{"num_key_value_heads": 4, "init": "normal", "init_std_qkv": 0.0442, "optimizer": "soap_variant"}
Each number is 128 + 24 x the weight over its row's rms, rounded and kept within 0 to 255. Layers, rows and columns count from 0. The size above them is the row's rms in percent of the matrix's.

# layer 8 attention key, 128x128, rms 0.225, rows 109-127, columns 0-31
size [102  86  95  92  86  91  89  92  93  89  97  96  89  98  98  91  91  92  77]
[[154 149 163 185 144 147 117 117 125 167 149 165 123 128 123 101 133 127 131  95  92 116 116 134 120 140 122 110 144 119 110 146]
 [166 128 140 133 130 151 123 118 142 162 152  91 140 144 106 159 113 140 147  80 104 173 107 105 124 129 130  69 117 155 107 105]
 [132 140 146 145 141 198 129 126 140 173 128 108 137 124 144 126 123 126 138 160  90 157 135 142 121 149 100 144  93 130 123 138]
 [111 166 121 123 107 112 161  81 110 179 113 176 142 151 103  89 121 106 147  96 141 144  95 135 118 134 127 147 139 117 133 132]
 [114 137 132 167 145  95 143 156 151 103 122 129 152 170  75 139 118 114 107 125  97 131 131 125  96 127 136 114 148 145 145 160]
 [139 123 108 134 110 116 130 156 103 128 117 160 186 134 131 143 144 159 111 129 109 117 117 153 115 107 100 111  85 152 187 118]
 [128 132 120 151  99  66 108 184 117 120 147 118 151 131 147 123 115 153 119 134 165 108 143 160 156 108  86 171 139  93 135 152]
 [115  98 104 137 147 159 207 129 160 146  72 124 131  91 129 126 127 127  89  91 133 153 136 132 119 145 167 118 128 119  95 117]
 [133 160 121 138 109 177 122 106 141 134 102 129 139 127 105 144 119  97 157 102 128 106 129 108 156 154 110 157 119 172 136 121]
 [107 131 110 103 126 123  73 111 115 145 110 106 110 116 137 118 149 159 149 130 108 106  98 130 108 123  99 142 123 133 161 143]
 [154 155 121 135  87 121 116 154 146  79 156 100 106 166 128 122 128 146 156 120 156 166 110 122 135 145 110 146  98 106 121 131]
 [126 134  92 130 127 160 157 164 124 140 163  80 125 117 149 110 174 142  85 127 106 146 169 133 147 172 172 137 150 107 167 140]
 [170  72 150 151 123 136 116 138 172 163 106 135 100 115 155 159 152 193 156 122 145 124 158 123 118 155 110 168 126 119 137 148]
 [163 139 116 122 134 154 134  95 129 161 156 131 139  95 127 112 153 126 105 134 183 131 134 108 142 111 178 159 115 115 153 121]
 [131 116 156 115 102 124 135 131 121 119 167 160 134 119 133 100 121  95 159 134 118 155 120  80 155 109 166 133 164 105 108 124]
 [101 146 139 153 156 146  85 149 119 128 158 120 119 143 126 156  73 123 145 122 101 125 106  69 104 113  92 102 124 124 109 144]
 [124 122 139 139 147 157 138 155 131 123 178 131 150 111 136 177 134 129 135 146 118 160 115  73 127 156 137 159 148 100 147 198]
 [ 90  87 116 145 110 165  97 149 124 116 191 128 107 169 113 121 145 125 100 114  99  76 121 118 106 132 105 138 132 121 138 152]
 [ 93 131 109 104 121 150 178 157 140 114  96 138  89 127 136 152 142 117  44 154 156 103 101 119 104 118 132 113 126 119 143 139]]
# layer 8 attention query, 128x128, rms 0.223, rows 110-127, columns 0-31
size [ 88  97  90  91  96  98 100  93 102 105 104  92 110 103  94 101 103  85]
[[151 165 118 134 141 142 158  98 120 120 155  76 149 130  69 122 132 120 154 134 152 143 103 129 124 156 125 106 120 122 134 134]
 [115 126 168 102 147 114 114 118 131 166 176 111 114 104 114 121 110 178 163 178 101 115 139 135 141 103 142 129 101 110 141  93]
 [125 149 103 130 125 159 133 111 125 134  96 179 120 166 136 108 116 110  86 118 163 137 122 106 153 135 121 128 113 120 136 152]
 [101 156 118 132 148 164 158 104 181 136 107 145 116 151 119 133  84 126 117 102  86 131 144 148 128 114 118  87 121 122 137 177]
 [122 133 164 129 137 136 159 144  97 135 171 151 140 152 160 145 133  97 120 130  82 128  92 127 163 106 116 135  92 114 133 104]
 [128 146 177 123 123 107 119 187 133 165 159 143 101 149 135 135 104 158 143 125 142 119 101 145 132 100 104 123  70 111 131 122]
 [111 122 121 143 117 116 141 159 119 154  98 142 108 115  94 146 139 129 107 107 102 120 126 148 151 111 147 101 106 128 112 102]
 [101 115 119 139 127 126 164 107 147 142  82  98 108 132 115 190 143  92 148 131 122 107 126 134  89  95 117 170 136 139 146 122]
 [ 66 112 130 106 141  92  73  98 129  84 154 157 136 112 122 106 151 143 125 131 163 127 109 122 117 121  96 132 152 120 151 135]
 [126 151 112 154 124 147 156 133 108 145 151 143  98 145 135  83 140 173 168  99 136 138 140 103 164 106 114 110 121  89 119 139]
 [130 121 100 103 158 139 127 163 105 123 124 125 100 112 122  95 165 145 118 146 116 132 140 145 155 139 121 138 106  51 117 101]
 [163  95 137 148 100 114  84 130 165 145  97 115 107 116 141 170 143 147 118 145 113 137 135 120 152 136 111 159 130  87 119 154]
 [169 120 118 127 121 133 136  90 150 133 145 150 165 110 115 128 146 106 107 136 149 107 138 140 192  90 168 143 156  87 140 123]
 [113 170 100  77 127 146 157 125 157 113 105 177 107 135 113 105 159 107 148 143 171 153 131 125 161 150 146 122 156 104 135 146]
 [ 88 126 109 128 142 165 115 121 100 127 113 141 136 111 139 112 136 130 130 106  92 139 128 125 112 133 149 125 138  98 131 136]
 [127 129 138 102  95  90 144 167 126  95 131 130 127 128 152 145 141 135 132 114 138 148 137 129 166 150 144 115 142 148 124 171]
 [ 85 106  97 133 125 146 137 134 104 138 152 121  99 132 176 131 103 135 139 161 103 100 167 139 109 144 132 158 148 171 151 122]
 [ 85 152 143 113  99 165 167 101 133 103 124 137 153 120 162 164 139 131  50 109 142 103 131 119  96 148 152 141 146 151 111 152]]
# layer 8 attention value, 128x128, rms 0.24, rows 96-123, columns 0-31
size [ 90  95  90  97  84  93  84  95  99  96  97  95  90  96  87  84 100  82  87  87  96  82  98  88  92  99  93  90]
[[124 123 115 127 200 144 165 206 145 133 147 125 131 150 117 137 131  96 102 128 151  78 124 139 138 117 136 119 112 154  89 150]
 [148 106  99 149 138 130 134 145 142 129 146 134 139 133 129 114 138 123 144 166 134 109 161  99 106 105 103 109 110 141  74 105]
 [108 183 108 108 110 126 158 147 130 164 144 118 123  97 172 154  99 109 163 126  91 105 133 133 101 157 147 162 120 139  98 166]
 [153 131 151  81 122 118  91 124 131 115 150 120 129 143 128 116 130 115 107 120 145 105 179 178 121 136 117 131 131 158 111 144]
 [142 102 156 131 155 148 139 113 135 135 115 119 128 102 135 148 188 131 134 162 167 108 140 124 123 118 106 114 126 141 125 108]
 [129  82 110 178 158 128 142  94 162 117 133 158 159 118 170 112 138 108 131 154  99 106 160  96 127 133 113  93 148 133 111  90]
 [149 145 120 166 112 101 136 151  73 166 149 118 161 117 134 154 145 103 161 122  99 101 117 141 114 112 126 135 159 131 101 123]
 [154 139 128 130 150  82 134 201 154 126 128 148 112 147 158 130 134 118 114 109 122  95 117 142 115 118 130 110 127 184 126 131]
 [147 118 106 112 132 170  95 128  92 105 144 101 121 106 173 135 114 123 128 138 137 165 116 125 166 123 152 149 151 130 179 134]
 [116 115 157  98 137 161 146 108 134 137 143 120  55 142 128 160 134 104 132 116  82 134 118 113 137 120 150 178 125 112 107 138]
 [137 182 136 143 126 137 123 115 113 135 121 134 166 155 142 123 139 129 121 122 122 140 144 149 138 144 145 124 114 187 147  98]
 [159 103 103  96 138 140 121 160 144 123 126 135 106 136 148 140 131 107  82 147 146 145  73  95 135 149 125 182 156 109  94 127]
 [113 143 106  91 128 154  89 143 135 102 108 130  78 148 107 137 114 135 144 139 103 124 115 106 151 166 176 104 111 150 142 114]
 [136 147  98  91 167 122  80 147 131 152 146 136 156 131 122 115 128 143 122 102 109 124 102 125 140 138 108 100 108 165 136 128]
 [140  55 145 128 122 148  69 118 111 101 150  93 143 125  89  86 150  86 155 146  96 152 124 143 139 135 131 117 146 160 144 152]
 [118 125 128 156  92 144 133 116 166 141 129 136 141  75 153 154 140 122 182  97 142 146 125 140 149 128 118 161 152  58 155 116]
 [177 125 117 157 149 136 135 143 107 120 102  78 115 166 142 168 123 135 112 150 115  95  93 141 164 110  98 136 148 123 129 180]
 [111  78 100 165 159 146 152  76 141 116 148 148 102 102 108 168 125 111 128 113 134  63 122 131 104 129 146 146 123 141 151 139]
 [107  57 124 122 128 100 100  92 136 110 100 147 131 163 145 106 113 141 116 119 103 145 138 142 153 146  93 135 108 168 154 127]
 [102  79 132  91 119 146 122 130 137 119 131 142 139 133 113 120 137 116 139 139 127 101 141 130 178 137 120  97 101 164 112  96]
 [150 129 147 150 123 138 113 139  98 136 151 144 142 119 131 126 142  87 116 115 104 141 122 161 147  59 140 129 152 126 169 100]
 [105 135 127 117 120  68 175 143  88 138  91 115 106 140 125 166 117 144 131 146  94 116 114 166 123 121 109 194 113 145 127 148]
 [148 138 168 161  76 142 161 142 119  97 130 114 117 111 171 152 173 130 153 104 126 134 131 113 116 158 125 114 109 113 112 169]
 [133 128 133 105 146 128  89 143 127 135  85 118 123 174 122 143 109 118 120 142 140 108 136 121 104  77 142 131 147  92 137 120]
 [139  98 114 117 106 147 151 113 135 114 109 124 128 106 129 117 107 157 120 131 135 119  90 102 148 127 141 136 138 171 140 112]
 [152 127 150 155 124 131 140 137 149 123 140 119 132 101 129 152 137  89 109 109 127 114 124 121 111 171 159 140 125 105 123 122]
 [138 131  86 172 115 130 136 152 141 134 197 117 153 156 119 151 121 205 157 109 105 151 130 126 129 159 111  98 144 124 155 128]
 [131 148 180 155 161 170 168 161 117 145 101 111 150  80 130 143  97 169 150 132 178 100 108  99 125 136 116 117 117 121 117 142]]
# layer 8 attention output (transposed), 128x128, rms 0.203, rows 96-123, columns 0-31
size [ 78  84  83  87  80  82  85  91  92  89  87  86  85  94  84  75  87  73  83  77  84  79  91  84  77  94  87  82]
[[144 124 106 139  60 160 124  87 114 113 150 105 150 127 134 124 115 170 147 126  97 149 125 130 124 160 113 154 168 119 144 139]
 [103 111 147  81 132 140 111 142 129 114 100 136 100 126 142 110 123 107 149 112 107 141 113 153 138 143 144 163 152 141 172 143]
 [126  81 145 136 146  61 160 111 122 121 128 151 120 137 109 111 139 144 113 120 156 140 132  89 142 148 112 124 108 131 155 101]
 [107 121 109 139 106 101 120 111  91 137 110 170 126 129 119 108 131 145 122  96 107 104 112 136 116 134  93 122 126 124 158 127]
 [ 79 146 122 142 130 155 138 118 130 103 144 109 123 185 144 130 101 163 117 126  90 117 139 158 137 114 135 157 145 113 109 148]
 [ 83 171 116 119 105 123 132 113 112  95 111  98 131 112 134 175 106 147 141  89 141 147 113 189 147 125 117 135 123 188 145 143]
 [108 123 140 149 152 137 111 144 111 118 141 154 102 152 126 104 120 145 115  93 139 178 144 134 113 133 130 130  98 152  96 125]
 [100 117 130 133 121 159 130  82  87 106 143 133 140  98 169 120 135 153 140 157 103 119 134 141 113  84 135 116  97 129 119 109]
 [120 104 134 148  94  88  98  96 159 126 117 134 130 122  93 163 103 139 122  99 114 123 110 120 132 170  91 110  80 112  97 142]
 [152 117  83 155 126  83 114  93 144 143 152 134 122 113 131 116 136 153  93 120 155 118 127 120 128 192 116  62 159 169 152 158]
 [124  94 134  87 113  91  98 145 110 127  94 142 132 108 128 159 130 185 140 155 120  99  90 123 128 116 123 121 131 122 115 165]
 [136 117 147 152 148 162 126 133 129 173 144 107 141 127  80 139 115 136 150 123 108 134 127 147 137 123 133 123 110  89 114 143]
 [131 122 113 132 140  97 147  72  96 141 155 163 153  82 132 144 120 151 137 126 171  93 139 157 111 136  84 126 126  92 180 135]
 [104 120 142 154  85 145 129  68  96 107 100 123 141 129 129 118 132  82 139 169 136  92 123 102 127 118 126 108 163 161 101  98]
 [149 165 142 131 150 121 162 116 153  91 152 167  87 102 161 144 121 173 107 150 113 115 157 118 112 124 105 140 110 102 115 110]
 [124 120 122 105 158  84 138 143 134 147 111 136  83 144 125 110 121 131 166 139 112 131 132 119  93 118 146 131  46 185 111 144]
 [114 141 162 117 137 120 117 115 143 144 135 167 145 141 125 133 168 138 123 137 108 132 178 126 124 135 131 122 113 120 104  90]
 [141 125 122 135 125 132 114 134 119 122 142 120 154 129 100 112  88 152 140 148  77 171 133 131 117 130  85 123 100 137  97 154]
 [177 177 142 144 113 126 120 115 149 145 119  65 132 136 136 131 122 141 149 131 114 173 164 145 108 104 137 125 144 107  69 156]
 [150 143  81 167 126 120 156 110 135 104 113 125 112 127 152 136 131  95 120 137 151 176 103 138 138 142 154  99 118 117 130 157]
 [ 90 149 144 142 128 135 150 156 168 156 152 125 125 154 121 148  92 170 144 144 141 124 142 132 117 116  86 174 126 141  82 138]
 [130 140 178 108 116 142  57 187 158 141 160 161 120  96 117 104 158 124 105 109 119 146 135  94 128 134 131  99  75 133 124 154]
 [141 112 140 127 202  86 100 150 128 111 135  86 158 124  73 116  84 124  97 149  96 127 151 124 162 121 141 144 135 120 101  86]
 [128 124 152 145 134 147 162 131 134  75 154 146 165 122 133 162 121 106 112  75  98 151 130 134 113 173 110 129 126 170 158 133]
 [119 141 117 168 123  96 124 168 155 129  98 114 105 122 124 116 128 130 139 134 110 120 130 134 108 143 126 144 103 155 120 147]
 [103 126 129 124 147 103 133 130  94 185 123 141 127 155 165 108 138 114 129 145 135 157 147 151 125 127 123 108 107 132 124 115]
 [112 130 163 130 149 154 127  91 111 153 129 140 134 102 130 110 125  84 138 115 111  88 115 118 105 114 110 146 166 164 106 138]
 [ 80 151  90 139 119  89 104  97 126 101 152 129 136 150 102  93 179 125 138 105 143 145 171 123 119  65 145 128 136 129 146 103]]